Weights of a small transformer language model.
Size: width 256, 8.33M parameters.
Architecture: RMSNorm before each block, no biases in attention or MLP, tied embeddings.
Each number is 500 + 50 x the weight over its row's rms, rounded and kept within 0 to 999. Layers, rows and columns count from 0. Numbers have three digits each. The size before them is the row's rms in percent of the matrix's.

# layer 3 attention query, 256x256, rms 0.0605, rows 100-121, columns 64-127
108:485418571586381456511514446458500461462548561511444593543512461571475515524506548527472560459488435529540490477440505457481425515531455447486468505469512413527539453530508415489400492525478538
098:421538508584499467466521546416475457601513396453476478543466562525429436535517424443540490487526534598460469419486489421565507511449471512475539640482454537601589480460544477540513521498474473
097:418449555424503590515391416530524506561422454586484513528418562518470468464550508485591553461425547490442541552533506561616470469535497512536515446555446469531516482479510454422503480475508509
098:500581537499442557564467505451526513509548466574452577583505460495508548496474438506504466490442551480511442524486486501511564562535528633534532564491475454485518559542537598407557500475486465
096:481638484503490469449537571484553527435537499480445510524491496424500523582506508527535549485537487405455456585584466544495470477508502431580518527429502502539554514536472449522518554511486468
106:599584460453460400480524502475518532460522535389573480512478580523459498484518485569525418518572533474611445422508507596478446558448549468456496528439464499499492506513474536486473544489564485
104:421458550511571527513496556575475548416564440501493503504559535550497504492456572522453513476493486436465492526519540492396463389504625448548532517562533478487515494643406426538447506418464496
107:474474525438503532473498540451523571561534414614491485471556518434522486465453577474402493522493489416534514523534458553474553470572512506553457458512531502456489475507447419473508443642530463
100:543513545520487605551365523499528492472507588451549481516520459489506522548495486483510434462515506517482596497521577547510626422586429530453503520473459535437413550634468402582526468510434478
106:592537484449609512444563420522493552493520532547472482506534534447497586634485414524498502503488503439520426512483486449465472456524501573580511502618468550517455438555492501431543504421460520
106:458529487514535574426432553501445491485558472482487544574490447528522472563441425474501376487614460542510507475620556441497523516445553452400504559481516576539551565458511482545531500491479491
105:451568454482470514556558480604514522486559506511458457468541578487516456473439540483473516504506507498513470498566491519482444501509466542573476489529519517457510551550494471450570524500541475
096:538451519424530545492406550533500463533576469490499529423517508486517494484461440589458424485500524423478414431422504510497520390528553550445471495481508489483496459580521426427515526415519457
110:450522477532494618537477580560535531572492444504564504539530575573534493580527483503477501497534470519450425611544513521448422549468521575559491580476508554436471530430513503604526532509433450
103:454542440582461496467506481569483511531449526623473541520489530495505525451537454499568505505544505582517562532429575590462479468517420425532446491577509472521475494466498368549540491464500482
103:428563523530542434445516510527536500520487475483497518541515421495586510451571472496549488504609486437572430519509581530497467513492419519503587589520464510462526471410494535462531568579533557
105:484509480466530421433469511568495532481603532517536457570540530505495570461554516401405566457502544438517501414541488553595468520504437432514529411405454457502603501400572480559539494486474571
103:535475523466450407514417551548531445505467454379585460461536471497579436539522488476532475552462463481559485484477436530543546483486464512469543425479503513574586529475434471557477523532524433
105:498483578454594541504518550540399530468452552530532448472535471566532452570490412483504472468538453575480556439551445526563504600489520502476432457481462394470541558531478454508458491490585556
108:489453438529459511497448504488397500474504565485545488467443576498450542497508563472471522498555481585534523554538562581515527464507560481498510464512593571554475535446512519420572490380532501
105:444504466503495468540548466514503464545490494526542561631429530537488550569489497503525449534468495582503491513485554415441489525529508451500515507513474551526494498516553535567458585475457501
103:529476510582559437531514534504526459522558433548400416610547511482495519531592532514488580426472499481528494460588468461579500501497428521443575466520470460522529589494486572532477556418520543
# layer 3 attention key, 256x256, rms 0.0592, rows 100-120, columns 64-127
106:492602514527479522474522404485465577539556499516422500518558456520519464512454454480552500513471446454429436547545515477501576450510473599514544479579609504542473578489489526528511465444480509
097:545510506446520561627509464577525619490511509527519521516576532480603589495451494558573512639499437426572517545636485541523568496583451562489531562548541560489524448546485450485526507548495455
102:508538551488534464456468531463488477463628509607533545415503472470472514430489426405343502622510510587463482479566560428437440580464403499492414569529579397535519559531482549497482390474493494
101:485475471556485513580487493526536497404553546522427492501502466405477523483586491481469464511405445532543442483491485520513551478485531425490457547539538489441564554401516473544505443477504447
096:459471497464539491495569536522522430522443450580468457592545359405500602458497500507561478447498462578492530417535428542514566421513437487461453517594467528509544433360426459435472446445517529
106:451488477393521557464473532440531424528409450500419589524498566424466479467435510532516549566607595472500559503513578452541506427567392425515464508512562530600477525559533619520454456577506489
105:568474476514523420527514590427581542483471449507582505459451566539480534527557539460482395520599483466521604440478493525567540580461484554537515466416514591474550448526523618456520539541477566
107:430515490544499459456550538528520426594470481469545563496472541548540503483523421440527522431498555582492555445451469529565507509477546476423576530425481524449560493534538565572548568436549477
100:522584501492570427471406455527484479472495480469546497533460440456499429480516502452405537567541475479518450482451484536541435536462472396567484503510454574495547536481506527560569477385552546
104:420405429578461484446573459466495353419421562491542497490412535560454420425491513436543494428469647622424481519468483449437532421382514447567453456438470528504524520508494471508489506471488538
102:609549477533446544467525457561476509471442556560477456445473509520507427454461578529447595432535498515504545447408456566541593444580458552537456474568499502584511476395338489586465630497581510
104:449493521479429501448493426532431544464517494447529473537468425498458499545503549502519449428498520429450517470498460501493547497466481467467468452456519445516555528553520473535420556470459525
097:509531449570500499497471461485553494445468516480535412515502415516500536570529490436476462448649581466501546483514492448461489538539536522541485603522493488485471518467554523570510562419527487
107:479472472450509501505538509597494470565427497564441461399434589427479569455493526547502466526482521474454485573445482466515462452564444509489470541411534548453566398486553456465463517453424493
103:446418491543515539511564509466483569462592572494550503472493571495577490502528498461345546461442460480483534380524484408450475489458412517527412552529487496443494593534497538435494525446519561
106:429521476509460518445511541631492494465539543488465429462471481522472517459483432538424521498549542489505494520591485427445543447562440478423349454418548517519557478424560515462537449488520614
105:458466531430529493538490619530517419579516387459457560564475447530523438502448514432540560452506569424431553568461470500402533463472496534511485581590443519542459460441482538473532542543499504
101:528531505445522571557462429432604491493515536549399546473594388503536591467463523516429472463566448466460516475564523491476548457490497550518473525486496479513396598530394521534569516489396474
107:528475503502474495469530530604469592442556553481506484585372492438591556460472533460415555561460483456562484525426521500444537485498555524528494554534411507588502437496402474491525489540421470
109:463518532478480459466544498514451553493486493511492419461503489502424371591483564576481505613467511572440524500476557511511513468477414497529442458526565511489522428467483497482494492468518614
104:519497532428445447564500533498473456439590549511450488457614528567588505537519466556486567532502506511479458554421424545496447498521452446572518474540468514482567512444472444429500516521573511